From a checkpoint of a small transformer trained on Wikipedia.
Training: 257M tokens, 4268 steps.
Each number is 128 + 32 x the weight over its row's rms, rounded and kept within 0 to 255. Layers, rows and columns count from 0. Numbers have three digits each. The size before them is the row's rms in percent of the matrix's.

# layer 6 attention key, 192x192, rms 0.0341, rows 106-159, columns 128-191
140:141105170186101164162142139173103101167049177112141124117096119137153104133131103185105131174125149105045113074134156126163097128128113103159145125140178166074153113144144116106198157135121106
138:150086103156108087106109091073122151107167145111166125094109125122137117138158162178114137111121130116095100110157107101177093165089196186141128138101158170138135108144148116119174173152098140
135:175158100133081148118057095125125175079116085129155140111156135148153166118115123166141076172170106127069164102156093170172106107103160115118131141169101131090095166118156119105096123154169088
125:160091145157128161146084125118149113144133144111129172152136113110101100108137100136081091159154108101058118161102165120145142146147102133116111141097094195091149175186153102134063141145159155
137:161157145064048153164129133128093136106171163087175141125121075193144140189124143093072150142132145200138150108144135112130108096147155134101186125098095146128125083203195163134101122100100155
132:163124157141193155139100151137139160068195098064150138095117121148121158093099096092161103079097114167132184077100153089172113155127115104178136110084204156124170147148141185174108134150121130
128:153122145123169181108147100163120124124080142157124124170089081132151106160087054120127100101180120123145126168127094119123127108145085136081168109186095149097168116164099111084136098113156140
140:102107156145115145109108090122152169063121147140203142163091165128090111126107158170116095190110139142168157101141099102076102089097129158085069097118183134068201199184158162133174141112168123
132:111115166131100158125105117113120091149170109072133117100164160109082138073165132103131130065125117121123132106081122151187088136071090167120097149113130136151113112101087124151114163104136131
136:181114124095121187154097095076147117134061111098074142075131138133073140061148149182132050074122138118121134212086074128049115114116153158101153086099113154178150120148112039101130163132150139
142:147133168075172121109110179117076123137084068119123144153132121147138131146111131125085141068101135166071140100135191181159120178132146092103144186146131098127179114146108111093147112141136171
138:151114168092112097141091153133153080136167112121102144113163175096205138077096082111086135146151182089114097170154111129157125159067149139112161175202094117163107152149107124176137140115074140
132:159187156137141109121088137207127180158117158125124127108160149144116147144155108133119133146134142100120129109126136142045167128125120147106073138158133137095107119189051115087135122195096114
133:110074119176131143101103135094149116096158065138097112126130110149148082129093111128100154114136160157123170113085134165135180108064234072100103110178127172097140114133128173121071144178099118
144:140143163108119119124110089102058128123125157094111172142112119160133125129134149115083124173139171104125073128169122125148160078121169096112133170090069143114119164143137166160094109085202101
138:194128140137083109069117161104175137057142163056112140143089118101151075123078082143134113135094054103149096174170075190132106158128087100161157109171161143108103145156099128121070118179132164
136:079134186155113112060141072134098174141134134088109198114145163163150107143124042136151178132104154118086123140060132200093118131167133126168139131131165188175157138172136103113145148127085144
133:103139117082127080139097114154034163116141187124142121105081104081129096045144085159108152087130127081155174161158150160099134146133137125117144103096164068087153156155141153108141116125114182
135:095136125141092116124139141092164088139130152117086159104169168107087130140205086150209145133101138088052151132066133119125180146132116158134177096090126139192103089077127117146086175171127123
139:134149112152153091102072133118098100133115135113131170129122163105142082109164125198122116164111165067143154104119144085163114111155077196169131098123168094142118136129119177190072149125123131
139:134108146209121097121146153136159092126107085125160143180115128123117070153121099146100108143106146167148131131075110131149159060125139212155097150106146068170168104156116110144070155118134163
139:150101123156153124172115135123108130124156182111095153169149118104099150154071121078125145149159127099125203116135121081058095104135151131043100165178154154120057071139113120171182133150107157
075:150181174118085138184135096115140132130116105143129205141146104152134152152120121113149129156092126159155093097120131073078119155106073176088090106180071082096138148158148094112113212141124100
076:124155178172117119162147109149110101105094065176109112144124170077112135166109127135112135190138119089101084123074118110150141100118102149123076106094066123073144110132101091125187128059103184
070:112097146155188133162130135149168129161138109090108109095132113126092139156087129058139138111114101104124107121123117091048109109132162151165194149141166150082137117123069113150090193150152141
075:095087138117127156097152142153147112160100140136105161116143139136120133180142125192112120122130182150110180133184116143125067118187138128203147167120113067112164136089125194113105181121137133
072:150123175118084089106154084169135102094134119159125128188137187130161152149169071167115183098133124066105146048112133068159104129121154113120104119155110134182124162153160139092144105101129110
077:070105071108154128117159080125131176157142132133124167094151097116135139113123176096159169164108200146160169166112158092016107100184077156144111080129200082099164140137113121127155075194139124
080:114143131126136142139149115129076116171100126118134100139108156140129132099123179072127134172147145185206127129120162163145200141133111102124128137119060074102111082192100154153130096156160160
067:104130193125106193105164112154109110157088200160147110126171158156106143200089135157125114078096086155117066086139140108156159095149158142101179080143164147151102184095144081111102166063078120
070:099102106119108141197099167162182119166128125130071154123130166130181061169133143144062089100130135127153122158095181127071200141165113127116150131104130096115144125101115131164154112116073155
070:166174136146122116155084099123115125131172125080081134103114113129201068174117110128146191129117176152087118131097130068087140137117131115079095173093158090120112120104102120134138105180136103
074:164197124069089137150113091088161089152206144121191093176064112167185143138114160044125118129109139134101118132111111136125088122138131136132143110202141105057150112173107145094089168216144135
074:118122059137104150136131138107100107147119111095165125077129139094099129152166116048150103143102137154166151108175107126147103134126104123117112069149101164152154104152131121230152123163071117
070:059134125145190128160197161111141155085124115168099109118078113090137117175144136151176093177130094128113077152161073163127084211123104118108117156149104165124162169101176148173175113125098145
074:136089099151113166122103097134086081127140149200108074128123167073145103141150187160107107095162144156124146164137113174150149155087146181147156099122138151139082130112109168120146167184120153
076:133168146086074119175130160175180141095102117166165156080094126108187125153170083177152136115106164065137076194128131142150088150129098160152118104080165105102150159163099142113093086134119097
071:128125121151125111099138126132115125092168168148204130124157129076130058092118163187111112181145083124167141145086104122189042157209119110113113173159145145152118108116157144135058099056092080
074:135127135125062139122170164146106152131176124110069156095161113070098123137112152145057080120099138108107133136122170090168148118115139148146144199098186100165125175115113119167119130087071070
071:137101128120145173122143186162121158067155033148128163143169174157179163072138090128112149104135136105114143104195171070099065143109132154177168125153142127142098137123198135202121125154115066
070:115123128169119118132145137104152097135061168119159115083175075221130096130107118083154124136127116155128116109179070120096123108167151101054110069145083164161123160169074123185072107149102178
076:163184042137138108128101149138165106126110120083106176138144095116128124071153157099088095104110090106112179159125097158181180113147127127119151204188152118138143135104126130117135117171154114
072:164129125145119118121143131193156182107097162133143164190173089056134114129080092111188125119131186096078111163144102166111130161150126079109088151146141154142092143075186163102148119125157115
070:119115077159172166078126085124074111119110118159160124083141203119097075135130084098118159160104074097142116126159238104174068111131116087152114153167071191169141131126100128140200114110089130
076:100132160158135189073031098126082156067165086138163148107168118091096113113185097117123138176127099127102148113116107132075105103124117128176173107095118161116131152104196145071089198096124111
071:131113125133131109129144134081133060141182130161087159165095125116061134148133038106139072179143113155115074191093145089132102116118160056141135141161157155082099137113120193143160065156180120
081:117179181170097103107159130118073132129144127136132111114185137109114134092094119094108150101141146112093047102129130118121052082176075101091156077085093147158108182118170115189147147067162162
074:124129157113146138115133126071133103137228127096143127198137109131137077082148208123126166124100119148081159106138154122113101141088151148163101103114132120174162080161119046099103098166157122
072:107172196115161166092140150126181120125185143138103091160158098069155154094098144121047172143176092207180138086129104086082127166125166149173125124177119081097103131169121136146161089147157156
074:137082122144118153117107171150159128141085095085134122150074140164161060146152129098101143160095139110155131133133151116149129106126075080085170189134169151157136142137118091167139156097105071
069:154146069149097127115119120108123144142130104039099135111156095117062146102199133161175164150117139087142116128172115172113160107144131105149203092151127123160189113182181152098108147133135161
074:145194085157142133112132171143179075139131130136142131106090145112143104125118169139097153200132184131147222135124170122184132138126149145077115171100120130142096034130141166139149118142131190
078:120103105102107106063111115172092122161097116106138076149191088101146134145125058136098124170152132064096159158123140103148149157126070122136119116112111086163162155073165171145132124092124096
073:090141107173187121101095131168173133110129142113134131096158156141045125095148101102137166134087172121129152084133142146131095103154094091110123096142126147155147157130151171118115115080112122
# layer 6 attention query, 192x192, rms 0.0341, rows 107-159, columns 128-191
159:140119105152063102048068133080096187154075133175139140105186156128178154193133167149177143109166152120120138156145103118158079146133137161158130098084191149090088166142084102141110086082092098
138:103125120125145093104122164147119117171100121130117149187145156129097172131148138100147120114092137126133133061171086162118120105164098129094115090132078059063145120040127194115142060169107161
132:092103135099144144089138139121137045159168162131085123125144174108135131114117110149037164146117082091105141171153164142116175128126105108122141136101142129146102145125196201087171136152105154
154:187112191107154125133141129075160138108120111150165151119092119191167120143100119104137167134064123143093137121155094145157088142138086187100091128151144145152122130163184141061112106139100111
138:134155090116107120114092179085163099177108167126148178073134131163100102113214118107127140111124172192147143129103105119112162123113108117208190110058143113093122094096124168102166104225143132
140:128186101107149140181159072128139141120086110144158103204103083100117148161128084195106144101095164111075139160151135062131156137186117126110062179164104142134146118172136136170179098109109134
147:137177156145146128160130104154089168152143093134111104099100105138058156184114124154122174153134170184161146164083100145076133093062087150132136121152155082138195166122124204136124126119156166
137:127128048161072176154159156126090142158126101104116146166201076143133068124148086145135147088120109166128124134096144127165114103089136154135079198142094108104120136101101114140162168156164183
147:138127157166127160125116053084180167145141125129106123139124159124153130142126092064145071069134114111146116109121134128132143123118099105141122174094153136172098136145161191100195132131155095
149:214185132109153134143080160124104121121138138125152074141145133154110117132091102088136115126112132153082142148126158145092130139138109128170140135125118104072146097175140128098168108154071142
146:181153118183108129164124133080124105165090147086083086136138136143153153159106136134081177119097116132123101072127149181084117073149141142111098065139133075126120126117110149156105097070061100
154:210127138107127200111064090156108142138110087105158079069153137086067095117064116150126179117166114076078107154164107056119098079170100104167092102169124133121122122118155142127107115175146170
145:143075142101177056127131100157143091159214104164141111116106060162155130125110115138111142089127139136145157087091163137111123131130163120108093104116128072151160152076050132124118128145183162
156:115187108134160112160187087066099116094073126139058152115093096104145125162103139087108050102128172144129094126147117131135124081102112088118070159146117171138154149098108145130118123166126091
148:190099147108147091037159134128102181161160151131130127146168087106141129087092093126133104148172050103120173163143079192107091099121111112139165142141110081151131128177148095131149154115155082
141:105165100143098129116122112180143141184124107143079126129108184089112122141179124106080140162123163148150208154184098186072113128147119172117118127069170108150166152139068159118063168111107067
136:129136139128109166137084107093130153132121180162097129145148090194097159096129167126091147101159145127104180090105127135140113139150069136185097098152146127137196159118133198141161185130102065
141:124105129149134085160146097069112148153119178102159163124126121095050161107140142135173137152112099102108138121068160032108127139112141109075157110152153128132136077115137094121096133149150172
146:113088115120125144113121147116141108162111202133157109069173089106158163107122119118101057192116133135148140135184149038156130108118142155207184106172160136129135112161108161133175096154149095
145:129129136159138123087162116210049100082132056121118140108204069164119115133050104126062043174137175145148140128093109131204147120121128227145118123116161128146146121163128137122146192117151140
146:111140153103124118119117159081140064061108146126143156133182099078072127180092147089160117198125138097154148091139101146117061128095181139099076155147176149109093149154182104189133179182124133
072:123130120125143098168181128143122150077151135098122127129211153119088122122118153061127141104121112159139081081137115111138158076108118196144133164191108098136114148104158108116072128115082119
074:171151160126168119143143115122154133062089157129079098117108185109121108145107140118161088153156102128144123152135124069106156105152068121127117095064098082124137110127125106167150083099127142
071:084133129183153139114153113125152115126109105125191078102134145159131052139071086042133077112099120129145134110122105087121099115114133109118106102120137135076143148161068156136114175156104180
069:127137115068119154154122146137161142167104137064127118109121183154112120141106195124096100142087146141169205115124105117124137131143207174180139191094180122125155131141116134148101181151114148
073:164152111123129091109100109171082112113102136183059084141123137123125118157096067140133172134102136160098147137153135113125106148213176156138082154160080157135082094102153109220145088145155162
069:119072127098146182126114096130145103131109167157129115119149099133112150113163122108126167167101122141156202117097118119083099176069155188123090159097121164101122109095113119129151132176205163
074:190172113138177104132146075120135111176161134130141110174198174153116094094130109094154140141165094148103164102180111162138166172208204107126104123126168079101099093151126169106103160107143125
069:161066178183102145099127132156103124156086125102087092100124162157046137110150108134188086113142078164088061126160125108201124149115138186167139075162105088091146134057183119098128112099111148
071:113172120104143175098130134111119146102215124126129095129119122161196185130096157124122171110105171142145086077134131090112111096152167150098120049119079215086199120145146103165178152138098190
074:117063125153159116159141127079082137142127153131153147155116127106111129088153119093126166144108195090144112123142218171121090088162127150121079220058156105129147093107113130125167113162089109
078:155157108114142130081126127099142171137116122148143140129149107127080092143099127082200169153105166129112113132118144120057113094151146140130148188098142115100092133118097116087173140127189167
074:155060187076108107175135101155167111164163105137078147095134135143109150143136136134055181126139198138148160150094198091140165137119133115157168195180151086068118111150149113115112113109109135
071:123195110093110113157123136177136095131120164116179110160138120149142112158076097137122170154115166100155078122113159178101096157089097153087167105169161151216099154124173142099161151133133107
072:195073113131140150117105132096159166139117051100169141193150076145181126103131130213119099103177141029099142153163178195172133166142110134127148079101175105120141103153105123087110070099106096
075:138102142178101159067128183129101116108093148139106132072141146133142165114112156095162149093089082122205160151180120155137060139114108142130096107132115197133106046085103153141161163168144157
068:118104131105142146145142171107119138121067121120116135065122086088166140123149167124142079117167113072123080172174087156160138107125146105153101182142121056136160146157184143131141075133116090
077:159127111144132177142093149095112083067172106094101105108143117124195120146146108158047065079126161099107121150171137142131153144136165214121128117181065130094172138131195136105129128144154086
071:153134125145149137147103134132054117102158113082137135121163133118138131105154108121128098118103137098158129115091120136099121100172113159111132158102209095200134116159141089165168080092120170
069:127088164123105084154184129090141077161133160146115123136141123092080154156130065179182125144162136151169105124140098085111123070133202117176078128123158190139059155163097104095147165130084108
072:172186039136122121153152135112168098058142155152114119120114098120165107157151111066119097063099127113118101150145156123101129083090127104083097117177167170126128109152111144179095091094124052
074:104129112120157141075110154171097179106082188099161165138154139095120097058160112149104109166106096074156149130134104150156125149137150134157149189109150174124123150111155146159168099106125182
069:150126181167079098178090182185139123105062181145136118172129132134143115103102076161103169157135146119041147112114151174131113142170113144146125071074117106161139132151171125186117113105159120
077:135096084145144114087073135164131168120151107124133150073109150133069122150110123128143136146154096133074185098073116142116114144122098154093135140130099131110185150125138144155114108115184180
074:084154112129177155184174097164116110183151118128062107117176127139190104090119141107145094114104128099108173111130114132140080124107073096156147172118122094136149097081111107085122082142146084
083:123158142128089154083162141167131131176108125115074131130131099067087106122179086116119130129130066168144098077084124089169189115133157143140149135080126132163077172101136040136158084100147144
071:195134133098192150107144114121143135141147196166141087157177104168116083123160157106153123127110125124110123134115155120158126150092080142164107198086143124119085093123091147082152090176154128
073:066196128093161118132135138123123156117127089117160132114132127076136133146070124085122110128149107124117182117087134117070098144172120102055109093110157092116100138172173158128154108131157160
074:125134149117134165115103128110115118177141124085120150115073161136164126122121130124140155172095157104165101130184137176160047106174135116126161166091060152145127089191154094144187177137079079
068:138165129102166132134109069119132146147051137060097124131128138130151130120096139080119111123061087103129153041135132102115141146132157111169098170153129059122141149142146101102104139157172129
071:191186127147152163152135118091112116158092156136144160141120140134148109177106114160153107137085167132136159179168173233140129096150147120092127167081106172189106136134147134153164107098175174
076:112109108137167112138120127183141109134092108084163156107141196065130112142095123158126068130146122136120102185108105138141148132143058126144161139095139081159185120093138166131157072141139180
071:146140157109110094126101143146199192101137149114142165134176107089094104163143171122100146120154178108135116098074140129176164103161145135181136140108175146102110179182190102088130126125092101
# layer 6 attention value, 192x192, rms 0.034, rows 96-149, columns 128-191
107:153122092109113074191140153130152123119084122164114170150142115102123148120126140113159155115144112110156123164099109157146093146060170111129149098165100167113147162118128148028168083085086159
105:144123121129135162185123132086073092186140166126192163149082118150054162140109141141043192155102157130101201090081149074128174113116099108105092142096137150128118133166164169159159151136120156
121:159135143140156178108129092168170103107139150151178122101119128104142085131109144167131116092141049171135096103157107141112142161149081196154129161079138129111216190117111101154145107140130089
109:133152169119124134068097127153110167155176168168129132124145072137192116161130154166125102127135068176139144107142091100076120169127200151120136104146147197109112105132093140096152113145183111
113:064119180155177091116162199063162116149116124197098137122178135107137145107115114121139117149179198145146104142112142148123145131202126149150150103084167133093093073093108097116124130092116144
103:101079195181181150148116084142096155104152090135117098116167086096163154105089117126041073130151126139127156201124105164107149125144128134154086164147095155104138112120129117079170153116160077
112:083089173147143112080141148160119180117143146104154178109167138059100083166168122099160113131091050104118153108141113207150098100137130126084094083180194159143118187172061139160128102168099130
114:182156132105162163117143134108105185150114170164137078138148124150111115157140100088177128144139106136127102139090114189112128134087080139090147147130130085097193112148092110187152114132084050
111:153114164140136132172130138101096097143131153204137127148125141225069113125125138128148128125149126178146141133143079105093139091135068181111113075149047153116103068094177161100112143162138158
109:189088159194114141125153145120152152150079097120075152159141144162123145144080101153086164117071133143122113138125107157156154128104176107148181073160154167101210111167118147163104122149104130
110:185093169167170137133113133126123129153168066138112130111164134202112177131137147128086086097124096129255123075078084090170115115149110114161100092127134127098186107124107163131149113116139077
110:139114130145186133127147209173120183124162127149120187140118129100081144067178168159101166131141084158062162141091134094128109085137139106098104123099085107110185177161142147110132130150107155
115:137121108169162123091138124134133148137088124100087176086118145101137142164106147179113150100110130142160094141136092181131197140065140158116158131135106165170063185101123136145108119131128100
112:137099124127116114103104137118148154089122175162165155104109098092120093104149153171091136135123110166130135122129142153099080124066109122132067160117175103074137143178156176087098068079146134
107:091154135120117184108130225119151116133133111167101132105133136104132114144084136177134140095157167102114139113083130199122195146139180142163122122172102137186084087144121130100109113090119113
117:144098095163123153109174140152087060148082123107062130147159152098111132106130104187140126165131132090104163133127103121097139114108116126155107196137138038104128140163130127073117160109120132
117:139134101110114161165116088113136131111101178106176133121139141082163124145127098120160111093181114168178161145178128121104132027154147157061095117151119069096102112171083112173097110166141126
111:153142095144119151150082118106157125153227141154098098131175130143144139154127102106170159176147153104185165083047090120083134140102121145136183112148171122198102112106150112131153180112161136
115:143092038163092148136116218097115107122152182084164075113143104106146087151058167129132134136119107113162116089182104173129107156123111137074153172135156127153125179155119137092110136153122179
120:137093122159104117122126178121046138083099143086156098107119164132093152108169140150210086129155115106181096122130061141100064113137131114154116090135055141107063159097039093138134143156125058
116:095147099152095146112102136156151124125064134158173040089135114116153088162110165171148131096117153100197161088128105112098124134109145131136103092117125100109105118107155078153101133165181114
102:204067136105161156124157158145127121122172098104119104153156104145140090089131159135172160111113063121146181109126082139101116115108089122113140109110102172117143200104114147166141140149113089
115:074153093131069172104153087158119167094155145143129186119137118161083135086145156147134049111169164144170137118114156090084214113112131187091086116153138152102088124134131106125102124119101173
111:112114183150120107121153098118139105149150097113134098153131099109134132122101138125170115173125150091033129078075146150133154163103171165124108143131128126139178171132141127136166084085105134
117:132152140120127136098133130132110191149157159151130076110140141139106120154082076119090180180083140170099164155165072149134099113090124087131150166150130132139094157143122127093086179120093091
118:119127167115127150153090147153111128156143139101189081133076141156106117153108118107129179123078119138147084103110135145099133093128104139068160078122107084142066149135125143114152113085090170
115:195139118159051109139117106145168128146129125066062098107173124138160136194118143120156152146164147109102082115127088109144102079120068119167091119125158118171143141152124132103154124087124185
112:177130122131136060111144068116182137119120128083146166147099119180086097149101120103085139155188152096122122085095144150117131095107137122151144162204141132186128141143131135133127129142134217
116:123153145111150179092118117165116117158143114096077170118104151129155120088125126099139163044139114142134108110134130154152108126083166149092091213133128167084148124119130127145126158120143112
106:110128156127179126123137142091169111171146115132101164146121066150147097083126072133096078105106111142130147089089150143174111124144086150138086114127105132170096113130086121101148114098142131
119:072064126146107095139149149149093124080093125170088093114147152102126128104110116125129090130171112159104131135141137116159179114071101113121085109214102128146199153138138198109162100172143137
116:149079165082134102080161143166112162187152130136118121125116154116150086141143163186089207142125060120132118147162098129103122146104162122119096157083151101146129100122144140104154167042096197
081:134132106127150162206122082082147084095090134134178115207095115102156149115135130115120049129186163122147134099137118096109115126124100158122147096108112137069088150138096163163106157180133074
078:132169130192103130117089141175175124079128168117111147129126160096092072101113081156120183133078113129102065147140094112133099148111137094163169142089151119126132146114154142091131141129130080
077:102186145151126124124154103089139160193184151060086091148105088123105081103116146132105146192144116092192106132158126090133152100173094061159126152130145161128100132108214116100133152086113148
074:147161154161173124129122114145099124167152139136169137121122137111112060168159089173135135138090143111175145064157188119119077125103110152138166149164067138160110070152136184150139111205110176
073:080156127118108152111099149148135117121082157071079132122163156077151092141102146169145088140121032157126143098152105139127136036121158164143109167142067173122135128131117113091168136140056109
079:144108158175144150118113147147152169135154150089062097133100092118099055123108130135093157112183112095121102092129140162186133110121069148159169158090169147137192081109155038113165119136109072
078:182154080207078115101125167113139145234149134075088124086105091199098114167096070107111125084093080122182158091106166128151121084168147079168107102110126145129105209136167119141108116086150189
082:157204126183051115157146127147088089114116176110124115141087148175146131149098129131157154145144102106091087094146113114172113104115143182133130083129099214171110175149120121164201150155086136
086:182122129094117097106078130121106084095173064116180124148162132136138154136121120103100085146128166094043120117128080169129129167093165127177088150147134155127122098148137134090128096077096111
092:166111112154143190154101158148155133112121114157088174036118117139146177151055124095105098095131124122182130131066183135151132091187132119127156149130137104152114114110171150133165142087140076
084:141141199138157157123111180160212073129121110163163153123061100147175156142093129134128082106146086159158083113042165118118122142141141120114109115102143131127159168116070187064152160117128091
079:135114091123099100121098114213107133106129147082160084109138108142112121133098138144164087133188124122118076186094123195143095141090141166095181087116099139121149133083095097202174156120123136
077:081065151115168116152128119143113152121059119135105138100120054140106106078137105095109098195123123119177158168091159131103172145140147098076114142090116171128127105166071143101065114152131130
088:115125147162117074171048123121109077086112105188138142135103088142130169088079075118117131128093153142096114153087108142050079114145163064169087105092049112114170091134075111094118176097117125
087:088119174139092193148127163101055140148138133143140139093143165098139165115123189108136120149140165172094117134097076183058108184071124126167128133182151076150134103124162148150140112101105092
076:115111171084169101107121141083136154106154165095183123142080126139100156124146136175102124161154134102131201083112090163130180145136151111151123139180110140132119125092066165100124094139122184
080:119092163096220095163100135143151092121156123124112033164176124158105152122137121152082045102188125155095070100094092135044104154114095117180128133149082164116204098084117178146158101094127165
086:128119094067133155187136148121148135114066169149154106162109123136202082098127137156153114142167141156148130128091092127056075199106074161158154130127136128109200117129124129074155092138155145
080:098134128122137126138133090158114130099106137150088109094159101110101125173221091163148129118112119089136143154155142168160135168166182189175111162143154069166115133137144167103121139226143131
070:151102047117082093122132131115148132118143160140121107118118104170116155152134141157202166170173202162126118119150177113111163114098101149121152138089127133109137141154119186141172067096185129
077:134118096126123194103092190108113140155135119117091131197125120159119156159136087119109149145180111179199101107162119139085139114117166149118154110127150169109111044132064098148190128157106131
073:125134108100114116107157117056099119166121185114159151095082149111073113104108141105143141145119118115115132059166158113129158131085159073106095152096145174181099117057143147097158143130099122
# layer 6 attention output (transposed), 192x192, rms 0.042, rows 96-148, columns 128-191
102:175173131188081124165079172087169137155125167105222117139116147102133100085176159151138135093167090125189112112158130154112161149115119125144174095140134165156139132150145134130185074109096103
101:112131165125147090123171146125108115147059227114161133135176098105165148133079124125126114187110147164103161096149122177117136157104162131127136135141138139105092136191132128223150169166077140
111:094117059150131142127103126111061188131150151073168135122131132099125104101173141105160112181126101151041113179068117145106194117066076173183142148083134123139131125152154173143163140094158094
101:142094126100137175184103118121172204137165143123196088171124143136142151171159133123146163115090128125087108125134110081087111160140113099106089127151149120107146127127112111118114099160107202
109:126141142190133113158125080153054112110142107117058140145126104111095044087117088082108141098141124098151136145120073140217115098081135155149123130164114107127158103103135130093140130131117114
104:124151125125169124078187081150161130140119105120081077143127192103168044188107172167055170101108164161129150124178173184162171114129128094131076157139141088106101150116101111165061171080118154
106:095098086146102115136067166181107149115151091133140109090150085111108130089126109152117144113155144144138165122122125109073061093074110086174075130100151124121127138129075142096166198161150166
113:089099100135139180153162097201133068154125130108132132143074149146126152102186089153131098162117104087159121131115112075131179163144098059128090104101119166152100076108098149123127145138087119
103:176105183149109171083092119127089159081179140113101138127156152165158121061058129118166122143180119094123128085174129182118147127136146137151079127180115129171117086104166123100131173146128090
106:090115139123140080068138112078147153140134119102144178088137105179144131071155124123105105097138126173103138114080089119109185131102161169136119098049126126145143096115062112117077122176141125
113:152092069155116161084141154178105140133100114122173097140124130168211134109129186060093140104143192157144087116164157164145121159084207130125106163100102124129139162175090123145175091148135199
110:157209141145182145139098102118123108127140142114160128135171080109097127119098125137125086106154125170089130132186098125125127064118065128190181110150143111078135114161150144164167035155096100
103:121152122122147063102129100109164110133208114119105140105078074109049123126110109103085136133087118160131120150101143142101216084095080161075092135121074143155098183163147136144185128098174114
104:108119133107105107135179120143094202129143129156064136143124092159091086104166092154099110151115118199146136062118112097123095135114159097148097171122115118109104091081053145150107151124185086
099:149070150134114104137090114177135106217150127097114122166163124147186098111127122103120092157179083111129166087074092208139128094097154099100118134084108091143127142093106130108135107105109170
114:161124131160110131115140129136117100115109146095146119091123131101090132078081101165109099160102146102083160119151180046124127100162223100169098109126118138151174116117122183144162135173149205
109:072094154164126111194196111175171104129113117115125120127164133113144155130112090097152114118124165133140126101093109052104165159138098134069081126089160146149173120153161098030116112090204139
105:088175097099078117128079126117126112132105097139125102104168125109108157161145162152198150121054157170156091049123076130134148107098122150105174083150144080125117141102097129165167079168150153
110:141149111090108111110163124137103146107151086118163153174098088141050142139103102169115161110182105106158128123122103140160129162148113126106069204053148118126149146150192114129132130141133070
112:100138154142091152092209084093154158156104133105176107146123124104170100075173158096156135058131148126137100112099125130157154146107074112144136095117062114140161131076068089121153196145166106
113:079128109098159089187115122156152138144155142158169129112111098119069144184154169132114141135174154116089097146106150092164150117107155182152167073111190165089226127065110146120131142081223126
098:145105071084111129105186162151142154118196160091195113084150105141152146100157125104073089109135130164126152101116189060139109101166082093150150172122122104187154140147118136141155139122137182
108:145108140142120152077149114188128132087145123115157079174145158139138104116096150133204169093160096104182164161134133061100140134115187093165111081189115080145119193111136094126081124143170108
105:155114046201128132183128116168066105059040138150149080166114136119125179164167093106093021128165149139173088157156129136099129132113119155131163179153093135158143104149074081181134150106153094
108:090124138089108101146117133182168069119135093121171169073129119110121123143116191178170086108112136101165133132124145076163176155127126090094109146108106146128092070126073084164138117172115165
111:098193158131123201237145101124093161087116120101140136119071081146133131185077157127127155129156119146100055125141150134122137075083135155146095170138124130115115128066098100102109125111113138
108:127102169106075127136173146187172156104133101146127120112173105122120116189092106148118128196136162087161201171134089148137117132161109227115139058158155136131152129120125157156121136092105110
102:132174169105106135066185131153158128160116112126091111147139168078143169144135072099120061069125100129186104142123112110067065110175161167172098115135134176136121120138078152160080146168159138
107:155132125095122157186144079135129092096153133143158128165169084174064092140164072139097122140109164105095148147117161158126130107137068170152125149173061115139137085164143122172189120128122123
103:166161130162144104104103123240138123189082159095199076125149166080153094112110102122165180151112121156090111123148149142104096105166112097140141121096083106121080110164123106125152192135102182
110:131154198150151141150145138169147102116128120140136089136119127194083107066102152126093165116092149196106161071081041108085095105121103114122122075126122114133158130085160190163137119129112153
111:069127125135054155100085158122151148114109140108121097064067084146125138160107133128148064122191152119143117117154093126170101089144195146179095164135143172088139116199074101180126111135066086
093:094148153147119142117143101152141144094164132141097141111115153179099087160180126153119091093115172163105151153143116137157096175193186143144105167117124089120117124149081161098119140109167182
094:124136113126146088149116130120070135111114067148149120143112161197211206076096127079115131145171166126195168155130077218153146128122156177111135127141063114158166067132160134107131150138149125
095:161119127092109128116158126119109101105133141193171137124173138105138143132169155082134143095146190193137131075133109117051106100115118118161133183114068164133132103158104187113089103169121154
090:137118160090174138130174133137123139138116168163119153110133145109147114140153102111164138152128140066104095145090072128112198153139108120103077170146129142178100168171118078123092108079152067
091:141101125154161127141111093118093065091206134195143110153080110154095162102126187079149173186139133121121156192175147177114122135158170124144093093120115156093157116070160113161110132195169163
089:147101125061153140096118065105069121098075149137143135148127150089183149117083134117095132087103138135104177194159109124140106115143133119134133110229094113094122124102170131108069097094103133
094:138164130057114127137139137139157164078134086127063145139201120125098113088116128105094141136134164128193087125120164067151114122109143105140105161163107119146125088110108117113141164139096097
098:152105136104096132154167146143108133147161120163115102138130178139109147135152156100087147169109139123187110152132124159152066131098165124154103142145161123060180047113146097113084144166099124
101:084179093135098129139199149176113098154114146171111155130120134110155075122173161169132162153178100142151142166107175111097161106156111156179190173127144128121162189141175133134140115112133116
104:127150121120141121114110156139176184067087155149117121150114131156108129102161129144118147190133124079110097153138154127149106111127055100123187179117129198120110140123085146099134118123181126
103:116137108073078123126146077091097183120115114121146081120161100092041112073169102123121176140071138116117123121105072133124107131148124149146149164095119192088141112167140161195099118109126166
098:107105213127153154127141134057143166098094155140107114145104164169168162119125148188091177127073110157166121083163117134098164141141148131089108166095113131135115133171117116117121115140093140
090:151104122115140063084089109117137121102168087135167123149082146133100161165087089140200128092172096152112143111107120120144111128137095091130098145168130108084116148140156164139118109138142162
100:117121112075117130125135099107181143129181130074081144170137114116161117069121127175083100113125106108129151145126132151113143139114151178103112119111203123102116179172137134168073080071121139
094:114133101133115079134205136137149066115105117132118102106119146133142109057144129190140128153073166166123083179182146075110150106165131153096080157108133176180155172111129171128081149163120118
096:140167101134084190143145076155099098142147123143089132122146143129150106072128147110131134109119165146105090133121113052137122120178077122110107096112162084076140189113104110117147139088202091
090:072135093132080162118073076079171130132109090160134176107040118112153132171131150161159211121041115067184188196129119193152133106116110149126152133113125168104128115151091139115119149100102133
097:115089156181138109091132029134106101092124149111137162121109142131141149139166072122173167110073100188094167070106131131202177133098157147106151142087072134138083139115144121131117199123139151
095:118153112174165067116114110167135085149081154142138154114167091094122125100101101066121089106129131157139106110177146090092209132165116061087121080138107139189144151127096094128133155135100049
079:131097195149178123136095131147115081155100106111113125121103147184089113136094152087084123126120096148166169129071132142165118104138112150134141145160094148155079034158140071143116176194109151
094:075112136070152133149123156106157114159091152140083153133111109105174155151198146141110091157147108088066175171125114110161143168110112115109105174153086115100134080096192124108178131089231098